Weights of a small transformer language model.
Size: 10 layers, width 128, 2 heads of 64.
Architecture: LayerNorm before each block, learned positions, biases on query, key and value, tied embeddings.
Training: a variant of Muon for these matrices, 81M tokens, 5436 steps.
Each number is 200 + 40 x the weight over its row's rms, rounded and kept within 0 to 999. Layers, rows and columns count from 0. The size before them is the row's rms in percent of the matrix's.

# q: layer 2 attention query, 128x128, rms 0.0779, rows 0-52, columns 64-127
# k: layer 2 attention key, 128x128, rms 0.0793, rows 0-51, columns 64-127
q0,051,228,163,193,256,235,292,119,209,178,228,147,173,94,235,232,187,199,180,227,282,154,210,187,271,227,165,247,199,239,169,233,156,212,209,107,187,242,164,233,242,219,202,180,209,244,253,212,152,257,198,191,107,173,183,177,296,168,237,194,93,210,204,209,206
k0,066,207,276,202,188,211,195,196,187,249,170,207,226,180,116,115,165,254,208,239,140,248,144,240,260,248,268,228,214,223,202,195,173,204,163,258,235,241,203,125,201,188,186,238,181,233,189,213,223,237,237,179,219,235,219,219,184,232,225,227,180,147,285,225,132
q1,074,274,246,171,217,249,219,243,222,206,253,214,198,216,234,247,250,144,149,184,135,179,227,191,190,164,236,204,214,255,171,238,224,182,273,87,172,104,221,257,160,216,196,220,191,178,198,197,132,184,206,138,231,119,156,284,223,201,233,209,171,179,186,216,216
k1,069,190,201,169,242,270,211,123,237,206,193,227,275,170,196,149,160,154,249,221,188,204,171,215,268,214,171,193,150,208,173,214,222,199,177,258,181,192,195,201,209,220,245,179,162,237,213,205,185,255,205,211,229,263,187,172,191,171,158,168,222,231,154,200,168
q2,053,214,228,241,195,194,301,191,188,242,185,219,124,222,199,194,159,209,125,243,187,224,278,277,231,260,160,175,212,195,233,134,212,195,249,168,232,212,169,201,177,150,204,167,201,217,184,152,158,212,201,160,203,156,142,227,154,104,268,221,148,209,185,230,213
k2,059,228,267,176,194,234,263,185,176,247,186,221,228,217,202,154,196,239,184,258,168,246,162,179,255,238,201,143,205,169,222,230,138,207,111,208,171,192,198,144,224,178,210,201,157,279,246,239,157,196,221,206,175,288,251,166,183,262,227,95,185,199,208,160,227
q3,055,190,43,134,172,211,187,203,190,204,184,168,199,218,200,229,229,145,271,148,248,185,112,141,207,243,246,246,141,222,163,218,220,199,252,143,241,164,179,204,167,162,185,213,230,184,147,228,210,244,260,222,183,206,189,194,140,247,277,217,178,140,183,246,175
k3,065,184,189,191,237,241,176,204,189,191,209,239,211,232,115,128,122,271,168,290,215,185,224,163,245,196,164,227,248,149,207,155,215,195,238,303,280,270,187,163,233,230,275,202,176,260,219,171,223,194,208,254,185,235,187,120,141,170,167,197,188,196,315,164,204
q4,061,146,262,231,265,161,239,217,235,133,167,210,137,158,203,213,216,155,211,244,253,194,236,180,188,208,125,226,269,170,222,297,233,161,181,273,217,243,229,167,175,203,225,207,148,234,146,149,254,193,179,158,212,169,250,213,177,170,185,256,236,240,216,213,187
k4,065,176,203,204,213,185,161,166,167,261,226,180,127,252,109,144,250,185,257,214,126,146,196,223,160,290,210,170,153,222,207,163,177,243,244,142,219,174,163,179,240,149,176,209,127,226,253,153,169,209,180,195,227,197,127,174,238,215,167,219,169,230,200,190,131
q5,056,204,199,200,184,167,154,253,134,235,173,165,243,210,187,183,198,213,258,197,210,214,199,212,161,185,189,250,236,183,241,150,153,210,224,277,156,210,198,116,303,214,201,184,194,223,64,162,240,190,239,246,256,218,253,191,187,181,165,228,258,171,183,210,198
k5,057,182,215,327,215,226,182,219,233,194,209,230,222,181,199,250,160,232,159,95,234,214,206,184,119,192,242,179,197,134,272,148,251,200,135,206,226,212,176,244,130,159,200,191,152,198,167,185,202,211,179,239,95,160,185,227,239,196,133,189,212,223,210,110,256
q6,066,215,238,224,207,230,280,125,239,175,222,238,235,218,213,261,203,164,105,240,153,186,234,196,223,216,143,174,212,207,201,123,154,176,240,185,168,189,190,219,171,190,244,212,246,244,158,217,139,159,233,170,207,170,182,206,206,139,164,215,227,150,270,205,240
k6,063,246,299,158,177,209,212,253,199,204,210,200,189,228,219,152,167,207,189,305,168,173,245,185,248,197,233,201,252,190,146,178,201,187,179,220,227,157,137,167,189,135,193,228,182,196,292,193,175,158,209,206,317,193,179,242,175,176,245,164,204,151,216,261,143
q7,047,194,215,181,170,157,147,207,182,222,177,222,184,198,190,213,187,210,180,137,268,207,173,234,104,222,196,163,124,216,201,189,257,117,304,174,181,225,177,192,217,220,172,168,243,175,199,270,241,168,120,269,216,196,214,240,198,281,185,222,237,238,196,153,182
k7,066,231,124,161,206,190,210,187,278,231,187,156,177,172,251,199,234,184,198,181,232,112,216,201,178,212,205,166,187,249,168,210,246,140,199,194,154,188,172,336,160,249,200,226,233,140,193,144,240,205,224,207,136,238,243,141,186,177,214,190,158,221,207,166,226
q8,067,236,209,155,240,138,175,180,248,226,240,197,140,186,243,279,189,145,181,183,181,208,220,128,196,191,248,172,172,233,213,189,241,136,254,114,146,163,186,219,181,162,130,210,164,179,167,226,229,199,200,215,200,150,184,221,235,188,215,224,261,222,76,210,195
k8,071,200,155,218,272,212,188,153,181,210,185,162,232,152,135,179,251,167,232,224,188,129,238,187,232,274,219,228,183,192,238,243,220,143,132,166,249,228,206,263,170,224,220,154,193,214,238,165,171,320,183,256,161,248,199,180,184,244,228,155,183,188,230,108,157
q9,057,177,223,252,160,176,229,172,163,204,179,241,209,208,203,158,230,157,179,203,217,268,259,232,160,186,211,177,226,188,251,216,103,189,232,115,205,208,206,119,207,184,137,200,243,212,189,229,289,180,227,227,215,180,261,245,226,237,220,254,234,230,202,142,242
k9,070,204,182,112,191,223,175,232,193,238,206,129,199,197,189,200,266,181,202,171,215,186,124,235,185,268,204,149,184,173,141,256,236,200,183,135,211,246,253,301,262,200,150,135,185,222,203,213,181,226,182,257,171,186,161,176,262,252,170,193,124,211,216,200,187
q10,049,207,223,235,128,176,211,146,205,175,263,194,222,155,189,205,217,198,174,199,169,129,178,237,111,175,222,182,161,232,137,235,285,131,249,142,174,177,145,156,213,184,176,203,142,193,168,168,203,164,236,246,189,211,246,221,171,190,249,185,231,166,176,208,192
k10,065,123,136,195,191,176,157,165,165,220,184,114,228,224,209,184,213,171,211,206,279,267,178,134,239,257,139,173,176,195,253,152,148,269,194,236,257,167,187,226,211,212,221,171,274,205,253,216,216,245,207,206,235,272,165,128,156,207,187,232,178,197,206,163,196
q11,052,234,175,188,244,246,200,210,206,221,167,189,156,199,180,149,173,228,249,170,238,155,241,231,199,202,204,193,247,198,225,154,170,193,188,195,163,228,215,166,250,101,209,212,217,175,263,202,228,252,143,145,175,245,207,115,224,136,168,164,182,161,260,143,213
k11,055,201,172,117,162,145,178,241,256,176,205,181,178,129,212,214,186,130,266,166,198,231,134,222,136,255,198,189,142,191,154,217,271,188,189,240,156,143,236,187,167,210,196,199,177,202,180,143,201,214,201,247,93,206,191,209,224,206,258,177,193,120,209,211,255
q12,050,239,216,170,203,224,242,156,215,214,202,177,216,260,222,182,221,190,226,194,140,279,234,113,195,115,248,169,222,183,186,119,173,136,142,228,155,180,221,163,105,122,175,164,202,183,211,216,156,217,209,148,292,256,171,225,277,172,183,259,249,235,152,192,242
k12,056,205,166,172,199,195,198,243,208,225,135,232,275,251,198,149,188,97,190,164,218,228,143,231,213,111,213,124,170,209,201,207,147,184,178,189,205,196,230,295,217,166,162,224,169,196,225,248,157,205,203,257,213,273,181,214,222,249,196,230,179,219,221,227,286
q13,071,268,176,186,241,235,236,215,199,239,217,169,155,197,250,213,215,155,164,169,211,170,236,249,227,199,211,163,223,282,190,162,199,180,166,76,188,162,138,259,213,251,196,189,189,268,250,179,154,196,216,224,181,172,184,212,257,210,236,185,182,210,162,178,196
k13,071,238,235,148,196,215,214,209,206,249,191,106,217,171,172,134,223,208,191,207,159,148,174,205,223,186,166,175,157,202,137,231,170,202,201,203,206,178,178,267,213,223,173,205,172,184,255,208,210,246,186,292,225,242,219,159,165,153,286,236,214,209,155,190,177
q14,055,167,193,189,151,183,196,211,101,232,236,175,188,170,187,202,182,262,171,244,191,138,179,241,209,212,189,273,271,167,158,89,192,177,249,276,226,232,166,154,282,224,182,166,217,233,210,169,231,200,209,262,228,206,218,202,144,124,239,225,188,188,249,229,207
k14,052,181,241,193,230,86,230,199,164,210,160,240,201,183,204,173,236,232,194,194,222,296,165,206,154,159,255,206,157,139,238,246,206,261,199,220,182,172,241,211,156,201,190,200,265,235,206,220,154,171,230,215,229,168,171,189,147,310,248,276,259,199,217,143,210
q15,080,224,165,174,275,185,178,177,176,257,189,121,170,172,248,217,227,167,230,135,185,175,212,200,299,137,255,144,166,269,208,201,231,157,171,211,233,168,128,209,240,212,213,226,216,218,255,184,184,270,213,229,131,267,173,130,239,240,189,221,214,194,168,167,200
k15,072,135,259,176,241,205,170,185,174,216,227,194,222,181,158,261,171,245,216,185,262,164,215,144,205,194,204,274,170,149,235,248,161,189,146,283,220,250,233,251,198,224,219,255,181,269,134,207,236,198,173,220,145,247,163,255,143,190,254,232,226,220,210,188,196
q16,065,212,276,183,215,253,250,161,170,178,194,230,261,202,219,229,183,212,118,244,109,183,290,185,228,185,203,209,259,196,138,129,176,219,217,130,163,168,186,247,258,184,191,178,233,200,164,172,170,191,195,161,247,109,181,252,245,152,169,233,172,182,255,189,258
k16,060,208,322,176,169,200,234,158,247,290,217,192,196,174,242,158,238,181,174,242,156,192,186,249,211,238,224,181,205,171,191,238,231,227,114,133,195,159,120,243,164,160,185,206,171,130,259,258,174,202,254,236,238,147,237,236,202,253,197,143,207,166,192,276,197
q17,077,133,140,218,203,212,176,222,187,168,200,178,228,215,150,168,188,270,221,209,260,201,143,210,178,240,153,242,158,170,204,249,199,196,166,282,282,229,266,162,227,153,164,167,264,198,269,195,238,212,162,237,186,309,211,146,129,185,221,193,169,254,225,206,159
k17,076,189,254,180,169,195,197,264,178,233,128,219,130,177,232,209,168,151,192,230,199,225,190,190,190,207,122,216,308,196,295,101,179,199,214,261,193,197,231,144,212,190,152,173,174,194,141,217,231,177,189,170,284,197,225,237,178,202,153,213,222,230,194,180,283
q18,066,195,253,241,212,134,161,219,199,158,204,168,158,196,253,242,164,227,201,190,169,284,222,174,145,158,246,211,231,122,229,237,211,196,142,217,160,202,184,197,239,197,142,245,160,182,217,239,206,172,178,135,188,148,147,212,255,194,149,196,252,292,170,185,215
k18,083,239,158,187,226,217,216,169,238,160,226,188,201,143,206,250,225,166,198,146,182,125,226,208,155,187,198,196,174,239,207,236,226,195,141,129,232,201,136,278,76,199,190,235,224,193,166,177,142,233,194,169,157,150,176,241,217,238,200,263,136,202,157,177,191
q19,057,227,144,157,230,228,163,162,227,149,193,200,182,176,199,184,231,213,143,220,152,271,176,217,190,219,252,186,208,150,173,158,194,210,183,249,249,226,228,138,255,161,157,198,218,207,247,130,256,218,286,270,186,198,174,121,220,250,205,228,185,200,132,163,255
k19,058,238,191,274,152,160,235,214,200,168,257,121,154,145,260,180,182,253,207,175,257,200,159,129,166,234,230,141,192,212,257,225,212,169,117,147,226,276,255,173,246,185,126,223,221,235,222,196,137,215,130,197,135,180,174,195,251,147,223,161,176,181,182,208,222
q20,065,228,178,185,223,244,274,219,289,274,221,234,150,227,214,204,211,206,180,158,187,245,241,155,184,173,233,186,194,183,208,220,219,185,273,153,123,133,171,185,176,226,189,182,217,142,185,268,176,226,233,124,199,135,148,249,196,199,183,208,197,208,130,177,288
k20,062,188,167,170,192,189,139,175,187,212,160,209,303,172,201,167,256,172,247,197,181,200,228,171,278,114,207,156,178,227,222,253,223,214,181,257,215,210,147,223,240,225,137,238,228,210,183,220,229,172,236,216,145,256,208,208,146,160,234,193,167,193,259,271,200
q21,070,238,146,211,241,214,248,209,245,239,155,205,137,151,260,189,200,182,240,140,219,263,230,225,153,145,287,181,223,214,187,274,225,140,212,124,171,183,213,231,178,200,160,255,169,166,203,202,190,207,203,182,216,128,243,193,222,188,180,171,238,215,160,237,205
k21,083,171,202,141,285,181,238,127,161,184,225,171,175,237,203,193,243,190,193,117,196,124,167,195,221,257,150,183,130,204,127,210,217,151,177,154,214,263,182,260,217,138,191,243,226,220,209,226,188,265,165,239,143,274,198,186,226,204,245,266,144,205,195,145,192
q22,059,173,216,163,213,211,223,148,226,239,325,194,233,229,198,163,239,199,183,229,237,129,216,152,231,227,138,219,141,244,132,152,263,162,226,173,192,152,201,249,195,273,261,132,244,207,162,180,179,237,213,195,192,222,196,219,107,154,233,193,151,181,218,218,200
k22,074,183,259,265,165,181,185,259,213,284,152,225,287,177,213,151,180,246,167,244,119,272,177,254,228,222,190,210,245,174,229,228,164,202,215,265,236,228,230,196,249,175,227,189,183,249,177,229,211,181,211,173,246,228,149,226,116,205,156,183,237,180,255,209,193
q23,071,141,164,213,208,235,132,122,152,209,144,151,213,243,177,190,213,216,231,185,247,149,184,212,202,205,159,236,169,201,169,150,182,226,109,288,242,216,222,159,215,211,218,200,240,206,266,132,238,245,234,228,193,285,224,174,223,176,231,200,132,224,305,189,173
k23,061,125,259,255,164,205,198,218,211,262,227,212,176,148,185,225,264,221,216,262,184,313,196,187,167,130,142,162,226,178,224,194,208,277,248,300,136,224,223,210,240,221,173,210,191,226,186,206,241,144,143,216,277,148,145,235,185,205,134,159,266,222,184,156,266
q24,048,231,186,210,159,207,163,231,233,221,209,218,132,123,182,189,263,121,276,213,177,274,190,248,156,214,198,208,238,150,166,223,202,129,305,170,308,217,193,223,122,230,186,231,200,182,231,267,253,132,189,306,180,150,248,201,185,171,179,216,213,197,132,115,210
k24,072,284,178,133,176,226,213,180,184,187,211,186,217,182,218,243,184,171,177,166,177,125,237,192,221,228,229,226,173,251,234,294,266,116,227,104,169,215,220,314,168,126,198,309,203,207,221,248,181,233,154,196,177,179,243,216,252,167,177,160,190,233,183,136,217
q25,068,286,186,136,204,177,237,209,209,263,247,156,194,207,243,200,243,192,221,187,166,190,257,178,173,167,214,202,259,187,198,213,258,129,195,61,151,175,204,258,185,192,197,229,149,193,139,225,192,223,187,160,131,168,238,240,271,229,210,156,210,193,153,157,189
k25,063,275,169,171,232,210,193,188,303,279,251,154,208,190,237,169,205,185,201,175,217,111,243,174,202,208,158,222,216,222,181,238,214,171,162,230,249,192,183,256,210,122,232,182,199,216,253,204,126,191,179,251,119,265,154,185,169,154,150,198,199,226,178,174,149
q26,067,222,226,217,162,179,203,180,195,143,336,207,230,260,158,235,184,234,135,184,162,226,180,172,134,259,227,236,202,162,188,218,274,173,261,152,214,155,185,232,186,207,164,179,140,141,184,226,210,130,173,172,220,212,166,263,172,242,183,213,218,233,166,312,204
k26,068,209,113,186,195,255,233,201,223,220,218,158,172,170,189,200,198,145,219,202,257,143,209,186,213,129,145,314,153,242,175,185,138,164,147,204,208,187,207,223,137,191,198,198,249,199,250,244,201,238,160,185,185,258,263,161,196,281,223,170,195,202,222,144,241
q27,065,157,235,147,159,185,216,257,204,268,190,259,199,179,145,188,177,207,207,250,168,225,220,189,194,192,208,245,244,199,180,229,185,202,250,249,157,241,210,217,192,230,188,181,203,250,148,262,204,136,161,181,298,157,232,243,135,121,216,225,205,165,195,293,227
k27,072,237,178,204,203,181,224,193,182,187,151,231,156,282,241,177,250,216,158,167,210,233,158,221,176,261,205,198,231,166,185,219,241,173,215,106,180,222,201,141,231,198,178,186,170,204,177,200,191,131,233,233,276,201,262,254,256,236,217,216,201,257,181,216,205
q28,078,285,244,187,191,177,218,200,230,212,288,176,240,218,256,240,221,178,203,158,168,151,243,185,210,173,246,168,172,237,185,215,223,148,166,137,144,184,138,203,198,227,183,276,207,190,196,178,185,203,235,225,103,219,216,184,282,242,222,218,171,213,164,125,135
k28,074,142,239,208,215,209,176,192,204,223,172,153,218,191,170,212,196,183,235,198,284,142,197,188,245,274,142,197,237,179,211,176,186,185,179,268,171,226,205,201,213,271,249,181,264,219,233,171,255,252,243,273,144,258,165,172,132,193,148,203,208,181,273,153,227
q29,055,238,250,127,184,229,172,143,180,280,184,196,148,221,224,229,183,203,231,209,124,122,268,192,169,185,234,193,181,310,140,224,206,125,180,115,180,189,154,277,183,188,162,282,224,132,242,179,179,246,219,179,220,183,247,233,260,236,167,140,204,269,189,217,269
k29,064,175,242,277,239,229,147,219,232,260,209,162,256,183,154,195,236,172,252,185,210,211,106,177,240,297,199,203,187,239,183,204,213,192,166,246,242,275,218,209,196,240,235,210,243,209,122,187,182,215,186,229,215,253,300,179,150,225,189,186,205,205,193,136,248
q30,060,209,275,225,156,211,216,217,223,209,162,226,156,142,227,244,152,206,203,231,116,246,253,145,164,209,285,192,215,177,186,177,99,187,239,114,173,226,206,249,156,162,185,254,177,260,183,180,199,180,164,175,263,115,191,228,298,172,241,179,219,212,177,175,224
k30,068,208,155,143,216,213,169,201,175,166,223,143,209,163,176,242,197,178,236,127,214,136,190,162,194,220,229,144,199,199,175,203,276,147,188,96,222,131,166,254,193,206,186,203,226,190,258,206,166,241,192,322,221,191,237,148,231,206,172,207,226,206,183,189,198
q31,071,163,164,217,247,242,202,172,150,223,241,236,199,196,169,216,168,208,150,236,254,107,195,237,193,217,160,238,178,208,138,166,207,175,252,235,231,205,230,200,228,254,224,167,155,136,194,158,195,216,213,202,225,183,210,215,100,114,196,236,154,151,294,265,215
k31,074,165,299,214,174,188,214,233,206,249,196,271,206,202,209,168,221,247,171,318,192,289,151,226,211,207,154,228,184,169,192,213,169,279,214,280,200,171,256,117,191,158,254,200,185,213,184,158,234,171,203,169,210,209,151,207,131,236,186,119,180,160,189,161,227
q32,059,197,243,151,215,219,202,205,215,230,220,192,302,226,172,163,213,242,203,240,170,218,291,223,241,206,185,162,210,163,100,63,234,185,117,220,160,185,170,228,258,216,298,161,246,124,109,214,168,221,284,155,211,222,221,197,167,114,197,187,193,215,247,195,218
k32,064,253,226,227,190,128,299,247,165,212,220,211,191,180,258,144,147,248,168,265,174,298,259,213,182,152,236,226,246,176,218,216,159,233,201,195,195,167,193,173,215,220,239,174,196,228,223,226,161,171,232,141,182,202,242,235,190,197,219,102,227,245,231,251,227
q33,051,162,241,210,164,153,237,155,192,147,251,172,174,127,272,228,201,204,178,205,175,197,260,148,248,181,173,106,190,206,172,214,236,155,136,264,212,215,161,215,207,143,216,180,267,218,186,210,170,186,206,199,168,181,191,152,188,182,186,205,184,267,205,167,271
k33,051,134,178,233,222,115,186,237,112,207,169,208,152,236,167,154,191,188,183,253,190,183,265,178,170,200,177,199,213,165,290,160,125,194,281,216,233,148,220,165,136,153,168,222,174,200,287,223,200,254,187,134,260,162,243,233,229,247,200,211,147,162,291,237,193
q34,067,189,190,176,268,180,133,232,232,248,157,184,261,206,174,199,228,207,198,218,164,180,191,164,208,209,226,208,133,225,189,158,168,181,230,260,242,198,131,145,209,231,168,217,240,203,215,174,250,257,265,229,187,234,195,99,209,254,208,219,209,149,219,178,185
k34,065,206,176,229,161,241,171,229,223,161,242,273,217,221,189,170,127,221,236,201,237,256,261,135,172,191,238,173,333,124,223,211,179,184,190,174,201,201,208,159,203,289,176,212,200,201,158,240,245,132,214,232,225,141,209,177,132,202,155,210,243,197,156,201,231
q35,052,185,167,216,268,193,245,144,194,207,221,176,240,227,161,258,166,192,187,167,300,178,243,165,142,229,113,202,151,199,308,245,224,162,209,212,158,163,192,231,131,270,192,195,167,196,197,182,168,240,226,177,186,200,166,175,182,133,166,252,201,266,146,199,166
k35,057,141,217,198,145,152,159,212,173,219,201,250,186,220,135,188,268,202,201,218,214,164,157,188,226,178,190,234,155,202,216,145,205,171,246,312,273,214,197,194,215,210,207,221,195,290,221,197,203,163,199,234,181,225,217,210,114,176,171,184,175,201,248,215,138
q36,064,198,116,108,185,231,140,193,212,248,204,149,196,236,201,176,206,219,272,177,202,185,170,208,224,220,180,167,160,221,207,209,232,179,251,256,213,200,251,126,186,281,187,222,133,229,193,168,315,253,226,257,196,249,254,155,185,220,201,125,191,135,168,211,209
k36,065,154,192,276,189,168,187,204,192,195,193,245,272,173,149,254,186,233,230,167,246,250,134,137,153,219,212,245,276,201,260,162,161,174,155,261,228,252,238,185,240,228,186,202,243,120,188,188,135,179,269,198,164,248,173,179,307,170,172,270,251,193,133,140,220
q37,055,228,139,171,258,219,144,243,185,275,171,165,195,95,230,185,210,181,292,127,212,173,154,228,250,158,225,216,187,233,278,222,211,190,159,210,185,229,140,165,184,245,225,267,178,249,193,245,244,266,124,233,126,271,253,178,231,248,178,172,154,251,178,155,104
k37,054,216,296,224,227,251,221,188,201,207,213,204,231,197,181,182,202,164,164,124,199,142,183,122,208,171,208,208,154,215,192,237,169,189,175,204,174,293,188,217,248,166,225,211,250,173,190,212,188,202,159,204,101,242,217,192,198,189,201,314,230,221,131,201,308
q38,063,224,202,244,198,200,233,240,215,203,178,210,193,168,191,169,169,173,181,218,198,237,213,174,177,141,175,235,254,187,240,254,208,259,233,196,150,207,224,239,170,114,166,213,188,150,149,255,224,146,141,196,201,161,285,260,230,171,156,228,205,232,194,158,224
k38,073,235,263,148,217,268,203,213,205,213,197,193,178,194,220,200,190,170,241,185,208,113,208,253,130,171,240,218,118,289,206,192,270,175,240,80,164,226,168,233,169,172,224,197,197,177,206,218,190,190,210,260,175,168,205,198,276,174,250,190,147,155,142,202,182
q39,055,185,163,187,168,148,139,176,185,180,188,131,194,143,243,169,229,204,252,141,242,214,137,262,223,271,201,171,164,168,221,248,215,252,181,211,241,171,162,178,261,139,226,230,209,200,254,226,220,165,183,250,158,263,219,155,223,227,202,155,152,149,232,194,161
k39,053,142,153,145,209,238,229,251,115,240,240,203,165,184,167,220,140,246,252,193,217,163,150,197,162,216,224,230,161,168,218,279,219,159,256,181,173,205,217,260,206,221,192,228,201,181,165,212,211,193,203,162,156,184,205,239,189,149,191,184,191,196,175,140,156
q40,054,287,158,144,295,176,165,248,198,261,175,143,139,186,278,182,266,113,238,132,210,211,192,238,229,237,210,150,220,232,214,215,171,154,221,161,206,182,106,216,181,145,213,192,230,199,198,196,207,234,153,190,205,226,201,145,219,225,225,111,189,188,176,171,185
k40,062,236,195,178,168,201,173,215,254,172,157,207,261,200,166,196,212,191,222,175,157,99,231,153,302,114,289,160,186,177,158,257,215,115,212,272,203,224,232,236,216,235,163,159,170,191,204,206,239,266,105,279,135,253,250,144,200,157,223,244,236,223,234,177,228
q41,064,218,158,230,214,191,215,183,226,173,193,160,175,165,238,137,152,168,256,115,232,142,181,191,254,150,185,180,204,237,190,230,208,208,203,157,200,233,164,257,206,120,184,201,206,263,204,227,210,223,236,238,121,239,187,94,183,187,266,194,159,208,179,185,178
k41,068,183,181,209,231,190,127,234,213,150,96,162,217,278,174,219,157,252,160,241,169,231,236,239,216,311,225,227,229,223,229,137,138,197,214,227,202,183,231,148,224,269,226,185,142,273,212,193,235,280,155,224,193,216,214,200,168,204,178,197,196,153,287,212,178
q42,073,183,168,165,271,222,166,237,212,214,157,175,227,206,166,172,166,241,253,222,277,158,162,143,222,215,169,210,202,154,242,177,204,219,130,314,293,249,185,130,225,187,166,213,226,192,261,191,242,241,256,289,158,284,219,151,222,234,149,187,196,184,196,202,138
k42,068,203,212,226,178,153,218,224,185,212,203,236,138,173,144,206,164,237,194,234,238,225,262,144,210,198,258,140,261,187,212,115,189,198,185,164,147,258,258,178,260,216,117,194,137,248,148,207,233,179,146,250,168,113,159,167,187,156,250,177,239,225,210,177,215
q43,058,252,171,185,246,233,151,156,209,197,251,179,177,194,168,184,252,216,255,103,221,173,176,192,219,224,258,206,141,258,202,235,245,183,148,193,180,174,197,169,224,206,107,228,187,228,157,201,191,144,205,209,117,185,248,186,200,242,248,158,179,247,228,173,178
k43,063,226,179,245,231,205,180,253,254,247,137,195,246,124,168,177,214,218,235,191,194,292,262,169,239,187,170,240,186,207,191,207,135,177,228,261,149,199,127,168,263,216,254,207,228,186,248,205,161,279,194,225,169,279,151,128,170,194,169,187,199,202,190,212,217
q44,063,193,272,183,161,190,226,183,222,203,169,198,201,205,210,227,181,240,159,274,139,251,214,188,268,261,243,204,286,206,214,162,134,244,194,285,198,241,161,217,220,237,232,201,210,212,245,230,188,208,170,175,223,232,166,158,125,211,125,181,237,213,204,211,273
k44,079,257,198,214,231,151,223,217,205,138,236,220,178,239,228,191,208,157,183,162,205,203,234,154,164,156,243,191,209,201,162,240,242,175,183,160,216,181,298,152,166,196,160,254,184,217,146,179,126,77,151,167,261,179,234,228,200,217,276,217,237,139,164,285,251
q45,076,86,199,225,190,201,188,202,185,220,258,230,205,258,148,180,153,260,172,218,198,223,180,150,205,205,173,278,171,187,229,171,176,256,258,311,237,202,213,157,205,261,193,169,215,222,193,197,243,228,216,184,244,183,181,198,148,213,240,234,185,169,269,261,235
k45,082,173,233,242,198,145,222,163,210,235,215,291,174,197,217,211,171,279,147,241,229,306,200,216,122,204,215,164,204,147,175,192,206,195,217,264,149,183,179,86,212,224,190,192,165,219,175,200,215,65,180,176,264,137,181,203,181,203,212,170,189,229,209,224,190
q46,063,237,232,186,148,171,168,275,166,220,105,168,204,217,229,169,164,173,230,175,161,186,212,164,212,133,280,204,251,217,238,269,182,214,135,176,250,205,146,257,234,134,270,245,240,182,190,191,174,172,116,222,189,222,227,175,241,206,136,225,250,247,205,130,200
k46,078,121,203,202,234,217,168,192,239,169,220,142,222,174,260,253,261,196,210,119,190,149,258,161,146,232,177,193,179,193,178,198,228,214,208,107,173,176,167,283,168,162,194,195,118,160,76,205,216,185,197,163,222,176,211,250,174,199,220,268,217,200,161,225,227
q47,065,209,233,256,171,216,249,235,227,143,232,226,188,202,276,216,201,190,205,152,195,196,218,196,225,223,242,178,173,197,201,260,193,205,185,95,152,146,195,203,213,196,196,281,179,231,200,238,185,133,195,166,234,201,203,242,198,253,205,140,143,244,203,263,125
k47,074,210,210,145,226,277,210,173,156,198,197,163,249,226,190,203,223,122,239,257,203,175,202,240,279,203,144,173,193,260,183,177,130,173,248,188,191,137,140,172,253,238,250,153,162,131,218,227,197,256,223,214,212,238,176,204,255,199,140,266,206,256,166,123,226
q48,066,161,249,246,171,187,217,198,259,174,221,269,230,171,180,231,220,203,166,290,220,127,238,213,232,238,155,263,221,178,215,206,129,195,222,265,245,239,294,194,162,239,211,151,218,236,211,178,220,173,192,151,227,216,208,230,134,149,166,263,211,228,261,218,233
k48,072,234,251,189,206,223,182,200,180,143,192,201,188,127,198,147,150,202,139,221,183,250,157,258,144,217,186,190,223,167,193,170,210,256,193,208,137,182,254,85,192,178,218,146,167,249,172,194,256,172,155,150,315,195,179,213,216,226,206,168,173,108,228,225,193
q49,063,216,161,141,158,227,268,192,256,283,229,218,206,228,206,156,290,195,223,240,136,148,290,210,254,216,244,148,191,250,123,236,197,158,275,100,166,180,179,244,184,165,130,163,154,167,202,250,174,267,174,194,180,111,188,183,225,226,159,127,235,155,208,209,274
k49,067,242,212,282,110,173,182,168,219,215,161,200,236,167,178,136,201,193,204,184,266,216,167,238,195,235,232,232,266,169,244,222,201,184,166,205,252,232,219,182,195,277,277,188,167,227,193,244,158,198,295,287,247,177,223,158,167,190,282,195,109,150,244,211,190
q50,086,137,259,246,144,161,265,193,249,215,200,288,204,186,184,176,158,251,207,238,157,284,257,234,137,220,199,200,199,116,235,212,195,217,241,168,209,194,259,164,161,181,188,178,212,234,111,239,150,174,239,145,231,95,202,251,186,208,170,259,261,215,188,206,247
k50,071,245,191,196,220,182,190,208,199,158,195,172,151,175,238,228,242,151,188,146,230,218,160,257,187,252,223,154,181,234,192,180,205,169,249,106,195,155,189,186,187,153,217,161,167,244,202,242,149,171,244,226,161,165,204,195,224,191,233,143,183,214,177,158,138
q51,068,239,245,220,147,197,216,241,187,188,214,251,204,170,224,251,155,193,185,238,164,223,211,172,207,164,194,194,290,233,184,188,183,144,220,213,140,195,228,189,237,232,222,170,208,228,133,202,210,161,159,216,299,96,246,255,203,202,163,234,235,155,182,151,226
k51,074,249,202,238,196,166,226,236,173,213,241,193,226,167,276,230,195,222,217,159,173,140,216,234,125,204,269,195,165,240,181,221,232,162,248,97,176,222,169,231,203,173,189,201,182,134,237,189,180,178,212,238,175,179,168,253,285,174,171,187,195,194,141,274,189
q52,062,245,232,194,221,222,248,282,188,189,218,149,202,188,220,261,167,222,153,175,198,161,245,132,164,175,192,174,163,230,173,209,239,165,195,103,109,176,166,225,215,148,180,271,191,170,241,183,165,197,203,181,167,187,152,267,312,228,205,173,142,194,166,201,185